Weights of a small GPT-style language model, trained from scratch on English Wikipedia: LayerNorm before each block.
Each number is 128 + 24 x the weight over its row's rms, rounded and kept within 0 to 255. Layers, rows and columns count from 0. Numbers have three digits each. The size before them is the row's rms in percent of the matrix's.

# layer 3 MLP up, 2816x704, rms 0.145, rows 2261-2418, columns 616-703
094:168125089128134141141145127133119119127105139133135163134087120104099135145134114082116130116094167149090145132098122124153083161117091168123100114119121140132125117159126177140126105149107163135108094105119130138128099144150153149105099133159121085096086108127102
097:156078134137120168064138151120140130163114103120109152132139128099107131129132171107114121125132139149094080124142122133140120127136129110138118141117161144154074164102132105123097129150142146097150125123147117120134121123116150117106145111132135131152136121130132
093:169149162169153126117143148169095140133148142110114139148124136119179162125113087122130125083137120103112114154125098138115123139151117117126102120109103111128152115118153094152128150139144111115161135113121106103110114144118087153148124112142153095147137153122128
112:122167149134146145105138101113147149094117112114114144128150131142110135128145129103103125110149129139131166155123118128131117134080146170193125121125121215115182105135159172122148115148172114149104134151131100113144107108081133128152120126117116112125150124130145
106:101127114169157108133097086127162086154142129166137140139118153143107132158132127109113139135108139132144136159144095147144117139136165166087135128087156118066118128131137133102089105102136113121117123121091085099116095113148144112167139179142138099133145170165110
098:139153109122148101126104119128104126133124150125100140125119113138061137098095126098145137098131139146131092147065160112082147130070127148135133178164120095138098111145150126140160082136128136124093134121152144136120089177088125123121131132136114133147153120128117
098:108122120110086147148126201157127114085133120120137178144077123154136142119126091130114139107110161141112126130155146105138116087111163138166104134148145165120125147117128062107127131140096104138085125170105151146163113079116105121170190119135162114120140122133145
105:087170153162153094129153153144081094108135134150130131128112113176116115113127129142148121160131168168142070111101144153165119102163145152148117112126142124121137078124126122131109070112124157164146097111128125138169115139092105151111128118118122124135105141136137
108:131109111110082102132136118158140110116115135100101125109139131153159160130134158144123113089078115122161097139144134165105069095143149118121140107109103118186126113123122104139112078184141122097131137146124142162115109080153140164052137106139139102056105118136150
106:103136101145120154145119127147129096117141134135091110153121111115112120125143118099147093111119119130131132147108157106132106157146159135127152123113114144097090139138142141157124153146121154118148124112125111129103146112155144128111115118138138112124111092128155
102:097116085091130115099142140113137188101140148119181168138137160147085132108137140126128141154094123143095115138153161165100115148143152138114125139123134100145145146092134107135125136138111071116087113142153115119140127097160090103114148097141067156121140139139154
101:120135124145153161125099109122147095137120116159133147122116104116135097153145107138131077114121123154132079108139130140149118100123093137117135137141178127145076140078069132141131142109166123135113098168138127074162117127136173157120123111120077107153107093145160
102:145100127115154144133141140135164115106130067179125140139148112119123138145136162145149102136102169131103150115095081055131133100159142137062147163137116156104105141147079136126128131143122130139158155152161171067077133104145072126107131121129135106107135128124109
099:120071079131147124161130120126132122145119161117127189133127157129117136110147139116179141118161109088114138126097201117152157102109139089082122132134090101136118086121110107147109115121111118121123115151131123108137142114133168103144160151125186137125083091151129
083:113123074173129144100115084084119138128138122108110105105127110075150158154086144186112091117090114128119119140097132075116091149137127113134070102117123129117164118157113129112118100109169143121085123119126132100146151117127125129141109106139100092109112110128124
108:128110138097106152145124127142169139142115137136111135146124126160116119112117095145139153148112110118070138108171150144139112109163130138131093146120168160108172089097186122128118141118110156169120098125143136188141145135090110136103098147130126128145101179166185
115:126105151109110114153110154141135139126116138110158113125118145122113060109114174104131090127083129147122138121142155088097154085127123125114120145126135124136134089145139148144131129100137119116120113131115117136109153098158188141128095138105141168124104149083131
098:155146114126116137092134107149130107060118080102151136134139107121142137099148087104102109110084128142173087183149105128099141125130094148131133139119125101105149120142095128122149124141143161115148152137135150191116170179112117127157139120104121129149213117123160
095:152130086158116137113093105124147068114148124115138131115123092120106109123139139150136127143127107128111096127112128150129135128148118169116074130127126128140207071126138147083115101111136101125090126121132169170133134120140095107124105117153134107123192111126113
114:172126127127124145087153164177136141132126107139167114140129111176123137133144128184151081133146119120114120116125076115112108150131129120167103125150189154148135099134106111180106148155087146110131104134118123104158135139109108166070121090096130074127116138149171
099:148113124112131158147126088087137091126128148116130144166136134114107142124158140123149045126123133145135111114110164101115116143104141155097142139119157113125139090103143163090130096132137169114124077104092126130151148137090148183119151098103114136158119108103115
106:107149151122158115097156130145156104075138132113124125100094136109128163130111028120108108115101151093163158115118149134087136126136122129144106112122103110122163170091131133117092163122127105105158133131167108157114153119120186132138149135121131143112128153138158
099:139090133162149139146080114143154069169124125121119142163153127121181096112099122128146139090167147118115109127165121120110145111166150095136108102125138175083128117108095070136124140127112152158162082085133146171131117151116114117152100129126147136119129182122088
104:096116109182142071129134102092092146128083128154136106103163163145118108125091120126115130111119125135100126146177114131102137125132138106159110092127156120118103149133116137091099127126149081105166086128117124135112136134128154158104138123144148100103158100127139
104:090124126131111117119135151105121104162125158107104141146140146108120125128132114082132157143152145136120123108135102129128100126131102169059109143099142133145156122104140106105045113130149110162073184124124102166165086149126101104104112106111125129129164178120094
096:089104129112146097140163126110099141124142125123145137137167121127134170123092135121113173127105122100116099140100086092095101160108168124115174162110137150144109148097096156133139154166120115115095153127125096156167157123169160097156116151139057130082134105105102
108:098135133089123119160138135126070153134132140141129131092113133187119107161133075146109090099142116133125131165065131082160148134085109124141074132107105086127110172174078089134158075092098125106162130146104144139128118072153114098171131110090111124095139153115126
105:101157171117118094116157169165090129096126130134112166127114123153162125162146079158140124120088149122168162106117157144087111130131122194125171148098142118113112107129110141133079127112128128117120162121152123145112093101103118141128121151158145111120123155159147
110:121108161157137135170146129088108097142160180141122174146147132110155133112097107111128100148129136081115159134136129114145107123136127140114103118094132076137091174149096149122123075176125095125140204141103091135148071102164098119153137144183111157089123153097103
098:107107124115151119111171132152142112152165146108153131136165149109092157121106102145119190134100179109110153142096134100112143159136126138140158125137117118134153185105111126186125132115087142109140131109128110144138081121147124087171134113090104145127146124136115
099:128126123119163132140122141156119077108110125133141141146127125128108130120137137129130144155120130142104139139146126130160135126117098145114183135126129160149139127140137139143131117170091136115144179147131097156087150109101135092077149128120119132156116141125132
107:140125123117138094120147119115087111117132104129145116151125133149093137088130145147137083124091116163105159136163107103126125149135176128140110150136160155166126142090074086164117130160125116133123130118116122146129113114098128143144097145133120140128141153130108
087:122145104104148123153136125165095122140131126151136178089119154101103146174146115118137124110135094151153117115121116137141135123157108125174118151101140125131155085163126103107127116154128137125143107114121110105103141114132160102137110154144121155111115115118121
101:126105137153105143126128181170139093165157120083180109121178132152116173134179100141141157187109120133142150104158097112132167137152120132137160148135167120138141114128077146136088113139135139124113150120080137104124099077122137127142102155145132120121133117128086
104:149159120144127114152134132130124153102130109110151115124122107150106093111075125149138132143122150120134114139142120147108147130120147148126160106151128098102140143142142115133122144149131171137121132182111160120098163118106155124096108155162132116100106155095180
103:124143076139140126136118130123122142106139119164106101107143015140100110095123159089139119134115127140128104093166114096118119171115126143134121109156175133110105116078100120133155145114131126122136134130123120140123137117133144155074106117156110113111167120147164
084:123143070128157094147149130121108140112110167120128135112139152153108130135107114127108140112090114135164121126110099159161083091112138147132152122138193115175114104116172172133130129132142091088143117138089136159126149106104115129149130147135157097122130121147135
096:156152085100116144126164158154140107152128124120109144123110124127132101116139128143129047132134137112146141143112124134130136115117135122102144111171105151124146142134174114111111099122095151130090092106133135102133151105135130153093090120151131131140129117115150
095:150121122142168134083084094087143132113146119152159147136139160117128119144110117163110161146168115122097124119118143163151135140079121177107137172136135161116113187156149109110111109125105107123144147083109114150122080084109170118139131127159087173083120099152111
106:132138122145125125117096106132146095090149157111111127113153098111094138135098091135121123121146141143150092135162125156124081114144145123137076099139125130125151083089135087108089139129166150115114134121092088127151136118107164208152115125112131125093154148140148
097:159116129139088139100084134113122148140099145103125128123148130090161129142172147126109116114116172063102095123095143135147114106111098163137117145124108101148138126142107138119126084150131167147113145119104126136149138151175147164124134114148146126158144142130082
107:144114137161139107139121169100134135129091168128129135119156111126154138120139142117153134148147141119106110131113139068139145161110118151119143123153136131132175115087100107139128118111151150150128138147163169162140109120076148115116079129125127162115122091143159
108:160138161097093137136177161106125153156162137146140143165104132148112125138142137123174074164118143129134107115110126134137105137154092188122096150137120132089118098103136179140140127094105147139156116163116152145154140122112142148138096152110127093105117133118155
094:152163152140105108099147096139098125135114170157127135167172182141109138120125137089167106114105111147125141109065121153111111138111140104141111122138146128149099131121138105165126094121139138124172129185123191137130164145125116115136120128155164184149104155167125
104:170160124085121101126136104147153126112118122117089113147144089110125115101135134128153122143139139133139100127148183140131117156099115105108150138177134160146123138114143127085110080144173106126152107156123173110127121142139154117147095129130119127117144131081135
101:128147133167115091146111106094067095131110149120113164168156139103120103135174100135102137113112127161115100108173172124161132114074153159138112091133124155110133116125132139136102134130117173100132099163101099141140101118138130112115131161159134099125148128132149
097:140117178114115092190111106114161133122159131108133118106146120145147160102136151106106116099120145127104114150123092095147166151128110135105083131152131141136134115119153111119134122106129142125184164235095180128101097142149154078132110132109109124128113108154066
094:129108139104134124177146140126110138097127117133122110112124112156098158099139121141131131117148136123135134110176167111147112098162173126163103122143155092173113096138101146126099163111155183132095171126136127124175133146176092086129129159141153128151108140124114
098:117137140141111105165146141168125150136124126132147106137122140137130114114133131120122095100069133053123170106166127115118143118130145106148119083090112162120129149118133141160106122123149133166119145084137120121114115083086120162117100087139201133102134133158112
104:152145128124093134171137087155098119143170116134160144113101181144138164137139183121159103137076146124163158129080164109119118133085164144167110116136108141164103193149131104081136101138175104101108161167142153105138107166144099125147105119100112135134129076120104
102:184135163098148139124135111144083139102160118111157121131085117097132161111136125113085111105157139136142167119128133140123117127105142154124135111130112097145161127148143076081160107117139103122085148129127132098130120140114127111089101154110131121134103150091097
101:124144126170119091130136162134139137110104121131177144147130135153093172095129124123111111094105095107122168106140109150165135153148147121090124122128136104098134106097121170138134113118115094107172145121109134118184095129114149170148139148136122111136115118152113
095:103123141159147157113113163117138126127089117114132119100140123109174128122108126113142137099122153145138087146120093101139147116146135142140129141114157119147101151154114090113083159128140159129090086095134099144074117126132170104126126105134138138142148199195122
104:168121117111128135152158101182120152115142153148081140125161102185091105175130113150106096110123168099160118128141145164122126138154115136117135148122159148134121107120118099124098112138163146121116149144071158141160106085132115122122122151122091103136126114145113
093:128113142157130151100154156144123090156148094131137109153137136141092125120097112161124148139125109103146155128118064141168139133140106119066146126166132143095164094127092183139108108107117090113116113110110138122130153128118118134135139172131169154078120129102130
101:155148120138125127124134166112105137156057133118134105096129122150097091114086167112151123146122140149118104145145123153129137112135122143131149109138146190123140096118138089118139076117115142096165147171165154137137165125134141109103117150143159162122169161113153
091:147122134120093170142120096148126103122118168190115122131132145154160139120167143136122096144097165120100138120167143092098096106156109126163104103140115169104132109150130116164098127162120125144076136105130113154113102110149158119167116132165090081135125130157118
100:071150131149150161206140121123094169139128128132090113098108077148140155177114130146129122097112104124116119167119160138147143147157113146106135126130144116124164165102113139144151119140163125119129158129157154116092106106082130061126151124134137143115168096095129
107:133114080172159133127100158092142147116107136165147137113128132164111143144139121150113107099129129125139143101111150154177147099163124153100097134119116144159082119157119100138130093086118090136077085149132115159173106150131131134127145094166098113123129126120170
115:158158154156125118122112114136152095142140150093151093147109125154126133110156117119140132139154117120128082136146131064125115132107131163125071122153113119078126128125113081123134141123153126150106114129134136165098103151140126081089104132105143091130116136147205
098:173150121106187115104132086164123106128128160124111147136151087156138132095191120104159181103132116144099148124143134093126146121134126093119126120116107148123108093134124112136137119152124139150120133168140149103160110162110149142133132148144142173146144127110139
100:116122149152055139129114102128140167133138136113116170123149133139109067151148138140160126109144132098067137113141084117136147128136122137142131101146127086097092119152149131154124127117103153147128142119064120128128127135128168138111129124108112195131128192142188
104:116113153086097137137155099150106113082150140112123097185143157130132139125109136133123118118119115102136085163149153122126158121129179086097130136103116082105085138115142201128104134164106126149081130169163123136179145171115169138047158121118121125160150146145075
097:140167083120128113119085164089125076132076120117148112121128124126095112205143112149086152122120130149109080121118145124141143092115108140148087131118144145109101146123117094177157125086069121105105118165141105130146130110100127171165083158095118097127119133110172
099:132107157138192114125130136114126136127113173086154163113163103099111144158105174095122113098097083147128121084135135129138134135104131143132162101142123128135092110135113133116121132122124153131141093131170151159162063108139118105126085141139074146114147082122111
101:128130098102115153113099138146137146141117119100130137113116119122079146125123114099147129087195144077129105129108118113146127120098156102128088104121124084134128146096099110142116127073107137093117099114138145163151107130165114120134120141112126116159096140146146
100:115065130108132118122155132153133159110105089121138098133129108130115114130121095147125142081148138117121124122137155102159183112094079154151126127117144144085114080147189126182126114124151097107151113181137156109103144099131147127132137154143135108094103138169119
092:174144132137131172176165114120114091103110096114162136093133129128120153159163133127123133156163144108135140154141129109094130132129124152103124141139123119109160086134155104115150088140133162167152143118180145134150127172131160137144147134157135153122145124135138
105:132124098133131150148119117121131102136115122073132138071136144173123150148130133145116130123129113115131096136083116099167151157132113148087129185123120115102112130127076129128133131104109130168142104121123142120144117117089152142139105112101105145079141087099119
094:149165098151177120159129161144110135123134115122119126169115138089108108152126103120178151124152158147107142102141105126154161154094112094122141087139105177132102107163134138155121161188125128145116097139146156154118069083117149107115087123128139147101142085168124
094:121131114097133088113156112146161073137111162164143137127166119090101135118146125157141118135170119154114149139127188156129115111103163172121145126129131089119167120132147174121134127129130150118113143116164141119090137150114125139116134181127127160129092108122132
097:139131139125116134098106125160120196131130108110140124114106140091134107142113149102119159144110156142148122118124146118124125085128102132112149151102131109135114140120134105117142164166138124138112148112063114135111135123136134110115107143165117103104120129074096
100:131079134104103132160117106106114152136138159113123147138119094123133124137129112181134117200121140139135124085099097127142124104141133106150152111161120102137154135100110144150138156103152144115153136109093112107170132122121104110085137107130103117106128084136098
098:099135166107126130164106129141061152143144093128145097137126128136131121141158133118120117142166103113096134143161142158145098158127121105138111157110117107149177118096147148123105140098112165112122092119112150169127143111167041145100111138133095126139129127140124
095:095103085130130145127119113148126142134135114124143122152194108147110132140184136147168082108125113079144130111199122087152118132158161106094103108121151125132105158114164121170126166118136149074172157143124141134126141155148083108109098153110143096121073152124143
098:171142166158154124138094147108119123114131106090109128155115157121133109159149136131103094092127106145060149123115109134128123124108149126091143144129160166121148117146126125093128132162109084097142113131149140152131136149162145127103117153142135119150123097161094
096:151148115124106131120132151125099114148139112129122101116135127118129123108112113103164088115129149123161149096120076092120146112122144112108138172155169182181107144135113142091105156115128177133139119102113150149164106160147156129157163175073097134168126135112124
100:127084142128160148101126155131122077156112141084103137120139119069121161113182144151100135132140140148142118106078122096051146055084060099103114146166138102167138162160139128114142137098121101111145156116107163147153147125131124138123176135141122104115171146141103
095:159149107099127140093115116165113160134151127101134145159087081138127127115146126089119122141123115119110110093129119175139112142162133124117151143153086148127139106144137109137146120092143164113116105160127139139109178111116132085176101189138137172112175112166145
090:087151087134115153133155149105113115127143138128151147094167112138121138176153130122106159145139188111121118145162139117134117078103106149124103126164142112110099133087107135150150147143078157088120112170109118094139105156080154130132129089119146144112141120138152
098:132136145114149165136123155179097140109096171193105112136125175154154143132117143099147123127110121116155112162139134100109128140118122138113121110126090181154090122110114133155101123152132162123157128130140168160157116110107109141148155088142099103098093127110135
099:142098106124076122150154132140079086119143144132135134121114134123052122089140126141093117153121155113133117147089146081112105126135153133152111100131117106139137141111094141079135138125132143129122076186134166155101139139164152100133117170118092141139121112099113
103:123157146117157136086141121142071140126109149113165112114137099131116154115128118117130120094137131135062115132151119127113160106150119136151131104091111107136123116136120144173135133120120103136102140107137144110114150103084091135138151123162126129153125116129135
091:129124109109137140104126153108123150124146105150149127111124191093141127115122157135122151102123106105117090102110135142092105111169173102134161136129095142130137158149092149143130134113157142128158083132145135144126080126131137133122110121121136157130143152131127
082:127102134139150148083113116151162141130141097105115123134126118170158142138131103113134141140124142103148111107155137121130147172117081137063159124094119144171103154139142132158164129123115113155136130151134124168125164136152139108127083136116148138155177123146156
085:112114130127097084098091137122152123149127104146147107140148143112125114090157132122079105138097110146110118140145150130133117129126183128113101102120134139167153154112160131140130130148082154120133127127138122152181167094152090127101147143117171102150108138109118
110:163136146150109155048121120140131141132114129089109122183126117133132119134108129137128100159119128141159173081144098104099150130142136129126121103157124095108099138136137176148053108131120106156142176140106142125102140135119112189110187138144110131139128188135135
107:128117105121150178130144150137110173100136147137121114125138119106114139103116102160129152124132113141143152105183176133163088116113142134139117104118161184131137112129138127123083122139166090113168110125092137153150120150181150088124119106111135122101091147124095
092:133122139103110124130129109164128122077132129128127124138170136169172154131119150138115120184085146116150151113158138101131117071130156149120160124134118115178113130151102119159152118192091135113134130082145117139125127148129160102105169116118115144107126117164168
107:159121119131116109123125114121154140128135145127208155125145097115177131102140112138148168130115147135164112138158106162124095138132137106128083097150136106115090163183135151102127098121111096098079103144139077078152103111116136131144181124123142130081128112120153
101:195096124139115146128125132162089111109138106106133108132148136149101151106162127135117174155129128137102126126130140155134108115101128132137151094104135129140137108150090102093133095125123146193135126118059165171161154096101135114155135174112169100158164118160171
096:124117123128133117129109118107089117114131162105127142126160140126157115198163166136154070094199082118139106124114124122126125109099117169145137154102167108116114122140144141140117094138101102120148073133173077128162097112105102131110140175147138158136119101146132
107:126132100105154154144116099149119094121121135134107153113142120129117121122120131137131121125112118129130130158147111139132111116119166085127158183114127123120115126123115126112135124143121148138149118139106141160081147097112101120099150098150118194162113151109090
099:191054126137112116120155093091094132124153113123105137131124127132093149128135124166160118104130112120132111131113142100105123123181159106101088134127156144083142117056120154151156133142103097139093101135139137102139125148106153103111095147098147099163109125134093
107:162102118143104150112157094141142114101113125170120074149157099115120149166133120104165125143097091131137124092148141155101147120156104099107134109136138122054093133095201120126109123110098076109116131126128183129122111090160167115117136141134103142115109147140163
103:116131152092126104138119135135173132147152081135118133110116105129133164136155146134108134117074107130115115113132114070127138121113111138126134096074130149113113144156102131138172137091115155159143132155125098159089134144122170137116113144138122137125153151131132
100:117146102143104126124086079105135110124124107186115123124145126139135130116123116135134091141103081112122122105105112144130122123125123150138141137106135127139094150113148121137129087135135113124112069114141124190140151108156084142111163109130128160142112143100158
096:162130139124121126118130126122129149120140144110102103145130118151138110145118184145134136104131101108145119181083146160137133124126129083148150191113129115112105134118095111130133140176131141150099133143156115125088097094132162152140106121131132173101084177144135
088:141154091150107148145152143107161105125092088119105170120143123158168147127169119131114159105158168098146134090166146127125152093149132144150087126125126123165121134166152173169143153097116124146119134122141167135116141151148141094131119163148104165143091134154138
096:124112144119095145127148123156145159076140140060121149149146133165094150124134147106134113161138192064145126146140168120132114134117117127132128130128094104161089098131133134162103110118130105136127105185111118129123102167132191141104118119134096122117105132135132
104:158161139150133104106121133082103147175111133153134136133192116105121137143118140131115141123143134164150146146152139143155111137149134182131156136124184170119137103172140111100168122149131060146111118151088115116176134104111124121129123088091146098127124075109124
097:150088115131135114141142138139124138115161139105136163128098142148107135141127183137116148147150130125136161119146116111163138108144154174138095092186123148117153107166105125122122104121149160104145114126157113161134138125129088136144115126125144132137115122134147
104:155127134109123099118142126128149115093131138162129152198095159151094152115165154156184154126101134088078145141138132104152107097126163123166158145116112158157117099139087149138114164169100149152166116130148159156136102110134109126135166113166129098115135129107144
097:132072115147108107122110156187112152086099137147088184117127116128143138122123100170081089122148217148134170122153119123119136121151086144103147137094129111111137136130097097124130126130144128127124101163102158149144148158134150146137164122159149141182102138157128
087:117084134086158132140113117127167100138119098131142128116132137106094145137172120115119130132138125141157127144115120124112147139099155124142148170123154127134137130124191103146134158160097123165168123099108125168184191118087145148071096122164119155141159144115086
083:123145092130089132092193151118128136127136152089123149128150144105158158163103118169096089109166122144142114085095122138142157080110147115137147137151151138085136128120106108153130128125121128087120176105130107155163154156083136128140090120118178127121112156144142
100:138137132149121158122113115140124185123132119103085111114107147089141112125109159182159127072119089123079132114102087116134177151149118132139121127129110105105138142164118134121125101167073131142113144110117149141110170118141121140147148162157113144140145167168142
094:107087124125116128117145103095110124133116157135109084138138121108132171130134162142097128101157157104118134100146128124163141121109120112111084102102104100131117141163131101101152123108109196132153135156127092086108132144166151103102146156111160111124122139130122
098:123105119123127100092148170079096112119145157151133100114119103135113128147118147180165124139136122139173129118122110114106083178132116134156122102100116116152157111148155153112143117138114180097080103099147122162143172134140135114100117166113088124152098115106129
093:125134172147127124106178097167101130112105153127158173121123136148132130167134162129157141119128201139108129128157149144114147130147138151117157177161139113150101131117142097098089156125137119132122177119130148107104144150148090112079127111149123135137103153143136
116:097126123156084153139076113142097079106148155109146120122106162152120138137157101117114128142083152104140094135128136088094115148115090199086111125090116109095089125131135146141123118137132093123167111178125083120142149095133123118096126149126155128119142116114151
104:153145119126122160133132149148167135104114117079120115117149085105127098101168140140094122119145120107138121167121142114102150127171124120109140120113120155113171146127106124131179121125144141111150170139130131117124121145130119081122083122111118136119166130110127
114:161116134178150130105142118150158127179111125123153119140114137129106158115160118124117146112083138118136130102140143091127117147132167112134171107143106157154211246126163146099101142145059133174156168101119126094133102118150128177098115103136132109142106151148142
104:107164157133116118111160119147122130122099151133109136148125133132147154137102118137145119159097114126134131135145161130120184089159108148151126130131174119122116096126102148107100145151129113134125132102120120126070169147146161131125109089103159144137142146109121
099:158142131090145122088135104111104117151141136110116123148139166135156148146111119152132137091075115085108153143188105095133153154126129115135101131137120141133125124081165164157136135127108110118201095086130121126167114163170140156139100121130112119151116092116105
105:145112128147131150101117104114104143095131126122111100133120123135121119098098137094155092088101111133131137113119149138106137108106123131103151159110129123159110163135108143112102146147132098137172136173116155146161119123128125122160113135115121158121143091153147
096:117075123152110119134167137114130161143082114102108151147097135141101132140114108117134126087120120155141159164114092141119129149146143121127131120138167116125108107112124127162156142140099137159130144161143195141118143141158149138112126118132119109105197126112138
115:105138135123162114150165110162099123139098113101173173105138104133127169112168132080119173124133204146130151117138127143165138123114137149159076153124177147141134117120107138164127167118123116111099108112126162146108141159098155112067154150108135099122091151146170
097:159097114115180120140136139171138100131158106156098148141108089106120123145111102113124132134118165161151157137112107113157145090115089145148141172135138141128115095123115147159158122083112102155073147121118142095097142123188112113120099164120172172116138130160093
102:098147123142137121086110096125173126181075137090100142123120146100145112153137127087150106100136137124125130121119133135180142141073154123161089172090123098154157120053142141132130142111130141113102092114124133139157110146144130123122141142131131122159088130091139
096:129140166112106145109106135100113100155119144104145149155138129101133166126131102135152115156145133130147137112134143132157108111161102111144121149181085140140148121094182119131124142142103136113127124135107124111144117104164166117144137127125098136138117155186095
096:151163099112101112119149162115118147130133145123136117086138108110121090159143116179087119162147148118141091088115117068159113114117170142117094180120186092101127138148131195208171153166140116095117155084080163149119126159157142113149153134092096116107121131086155
107:118128128132133136122126110132131115127133134137126180122130103131157145102197081110099066133094159105181114130163091109117130119095109180175140075185153172137110099151131177097109150142130140146129118146134110101151131128126090114128141116151095139119147151197104
104:153098150073121170137145140178123109083131113149160135138177116121097119119153204140125128116088140136179134133157101110183105170151107104134067122133119148167121132095118147142046139125128124145116134088131115067146129101172146128090107144102114156154097117116145
093:147120119092108144116106098133130106149127142155171131149120130160112147155092130129128126097136136115127128141150152150098118152110133140147124139126130187135090110142178140098126128160168116106140131136147128075190142125139176157077127179134110142093203138081155
105:128159143126130082088140131182155053142146134111132180151127115160144151091140083126117147110109129105135137112151171132138091126085143122116136104107167147164089119184150150093109118147135142122156147121120110145126128127151126118102153088143114117172111160139121
095:120102164130125116082121069097114119100124137148139108126152141111092153123145107168119138088155166156101131135136085120127113121140157156099108105165115123136151162084116205121153086076179102143140098131124088120210134129160133140085112114153120135107121150113142
101:142158118113095118155072135098125148119121146130131145081125131123109127148171188127125108128149126125153121140164145098152104171095129143115119143124139095126113166117110147143139116134109155131089154093151105168094109124129068126157126100151079168153172091125131
103:097103143118145154082135122130125150142132133140143135127120112127106158085136138097093166112107102150137110155097131113097129129131130188118162113138136138139138131135122125128121139120100135106119123111138131161145110167156120096182120137151136132103134124114132
106:119146120102124096093124152154144144107111138147143107108127138134128145170124102163190156089133088129117165097140151155098110132110154099188100158123150128131118167126111130125086155137103133106138121125151082162162066130158141123091128131102169084119135089102117
092:133129121140110134143117147103127142109142106046142091111141132091144158145100135164153071126089104135165162145089105128131118136144126141105129120101147108142133148132127121096129167116128108109087137118111094121139131159126126133139143105129096103085091102191146
112:123102093167154116096146120147152136141118137159175130091104137140156159113137112103123130163166135103131143108118115100119107143123162158138108111131095111106112137061098135159157107148103130138128122103149163135115114149146160081120181140143138134126112133125140
092:146158121118112114145146177165169141154125133145119103124156108149171074140151159141119108120171152131151102128133127116165114110162096168119132091112091110117214132142129158078156138128171146142152090149101133116088097144132108105123116164117182126139117103125114
099:143095118123132137124133125112119137146147086155118140135164152150089160098108103120081116142145162116138094137107135131106125151087116117119145114123131177098121118160143117136151104153110133117131150111173156136132172121147099105140159160162119101113181154149100
101:113045109092110123124089131137129131160156124129138054171113104136118148134131144119166120090143072113127122125119163136100139134119104181158128122138154137158150146106114119097120109103123095129098116101119087145174107149144133130110114121165088132137063137163151
100:154088137214120135123147113121155113132121171128101126090156137155112136140133160201126068156088119144131116161175127150153144152113127167129115134158143088144149125141096121138136142128109153130153139154112178086149146090140122146097123174113140129140126126131163
093:102096137144153097144131174141152114109139125138117147124152113111146131114118090111150124111181137123132179146098161123157142134086176128101114126215159127119108123130141091139139099132102121096136096120088132111142097143141117167123170139126158145143093172094130
100:106102113144145124141103135087140116158127121145133113107096127108110106153096128102135122160096158118122106106150173126126103097132083151161151133134129102134154113115137167116124150139141148102124144144152101153082088130127165147102101128115139129144142131154169
104:157151128084097144137127146129068151089138106138168110094122102122131151110149121088104149140156096137080133156124110076089136139075124148121108088095093142164147086104107139135132127112152135129163142090117132107091116154182098136171138095159143128116146106106102
105:146157174103133107136141130111114117135163107145146143121137107087106126167129135089153134147173146114127091126149159122145135087111098122137130107152128158164118188102167113089086140117145174153143090095137149119124137130177143162113108122111070149130121148105152
106:103128154102143124134093146125086120155124131126160153105132154139154130118139151134127110133144137126187083130070130113132098149098138132107108130109126119155092117124162127152065131141218087119154112108146135125125142133134126175099120145137165128105116102094174
097:161163180103116117141146159154143153138164115137169097151142134094111126116091111141202128113152173139114139127099141149147142090127120165133126103150166099104159120168161171101149126147123124190154134159143121113129131141083142135123127129160132181148161103145174
099:132140099203130114103105126099085135133111140102125111129104118132110107120088144111146111150140110145142160130120154108136145174161144115154105161159121171133178113113146150095064156108122158156079127107116157147131135126134116148109135115126121118121122154113160
088:108097146105116159145147111122109168113161144147138163170107106144127131143195136099092123117110147155141101184113158143117142141162147132073118072081103224121127123127100116142123089077097144124136104112107153108105138182145149106143112156138117135088115114114121
094:120133098139165156101133127123137131151134198106129124133116185145120120087108126125163157148100082102097175115113116115145104130113113097093151086154124109145120096097062110088122156100108122101142160115109119104137181142108175132120123176159123109149149148093087
089:113106132111098178117107131153128103108120120137091140160134123129128149126103137128087116130074138113107153133132139101046140103087086122150106084151135100129131102180128137156147106114105141123111135185052138076122168121142124105133119101100154127105139119104150
099:121086107097092114111129140120168151146110097160213150105111092113137051102109134122135131113144187154151124102101160134116135076173126111108128143111128130153174130125107121112142124160134145200157110167131129126129136120111130142122164107172108125155129165164121
110:151139141127133147064152119147091150093081164142128156090143113143115143117148105128126130101104098150116062145118175114123130104168109167127096132147156137113150100157139131115141120110122076119137131118143132166100166101169144126125169125114133115128144124152115
095:115133148106157121161137112167140101128117125137110132153118158137109181123122131119142123169157148118087104147150130166132140168125121107143093116128141148123111132100113122114120089092111103159115155081115144096196081154108120145141135150121138108139127112128140
085:111162122183111119105132138074133153118124124070073147116111138127128119127112104173123150106155127173139097119149103098152146129138115143080135101129125129124106107108117170134086115122124117123128136159119103131119129149105132119135097140153156136095148167099108
098:169121133138131148137094112092136118138133146110103211117172092142119118106159111170120083121161141145138126127133115183104097159111121106139158096183158140114139097146105101106126127134115112105154149113092128114137120166153147127098115120108151094123094123136151
101:120102140106142128128115182162157131126120109091167148140157115147143150107077112131182137126122149115146131122156095064159127132166120111097105136134168134151109165036125132156147081138128142118145117151144146163109123092157117118159123127169142115142113148172156
102:129123166128152129153140142158109120100126140178156159118099103063132101121159124143111115151110117167146118124128175103118126132142131120145100107133144109161170119130125120111143063151123130140137165110106153136186119096096116084084117134191123103139122176103123
106:126144108128136106122114184144128125160128124086116133163106099146144140124147170112138113095084106152120138057144115146135080129125146167123119129140136129116074132110087144129120119184107164119140131105104139116105103136118116120121166128110152143146153126105093
091:129107133146113140119144113117147152088115126152141094101142087131134134133127146153167165113132113137182127153116129134149133121134128140134137116105135113106122142145117108131118154131121099136107147140030092158114118165110129138102122122093142178136106153130120
102:092089116125120163156136128142176094122108128158132144114117157129103110136099129099121113122109137136111114124110159075132107115138156130166125127105132171111091176141180096145096152109184171159120128134149106125145131113162123128134159135181097104136110146128114
098:180148074074109142149112165112136106157100123164105102142150133124126103124130116175148135128147116080131141119101136134092132117124123118095134116115147123086123134146124114121154118103097105115125188151162135162150134168080161104129129116123108095128152132123127
105:184159135146064104139144148097143109160098103176147143117120149102127136119136191123156138087117107116111140125129131161157174172134110122133145125099140121116135168100145178156138115128144121175128170089123143128162149141156117130129122117142139118111110140134122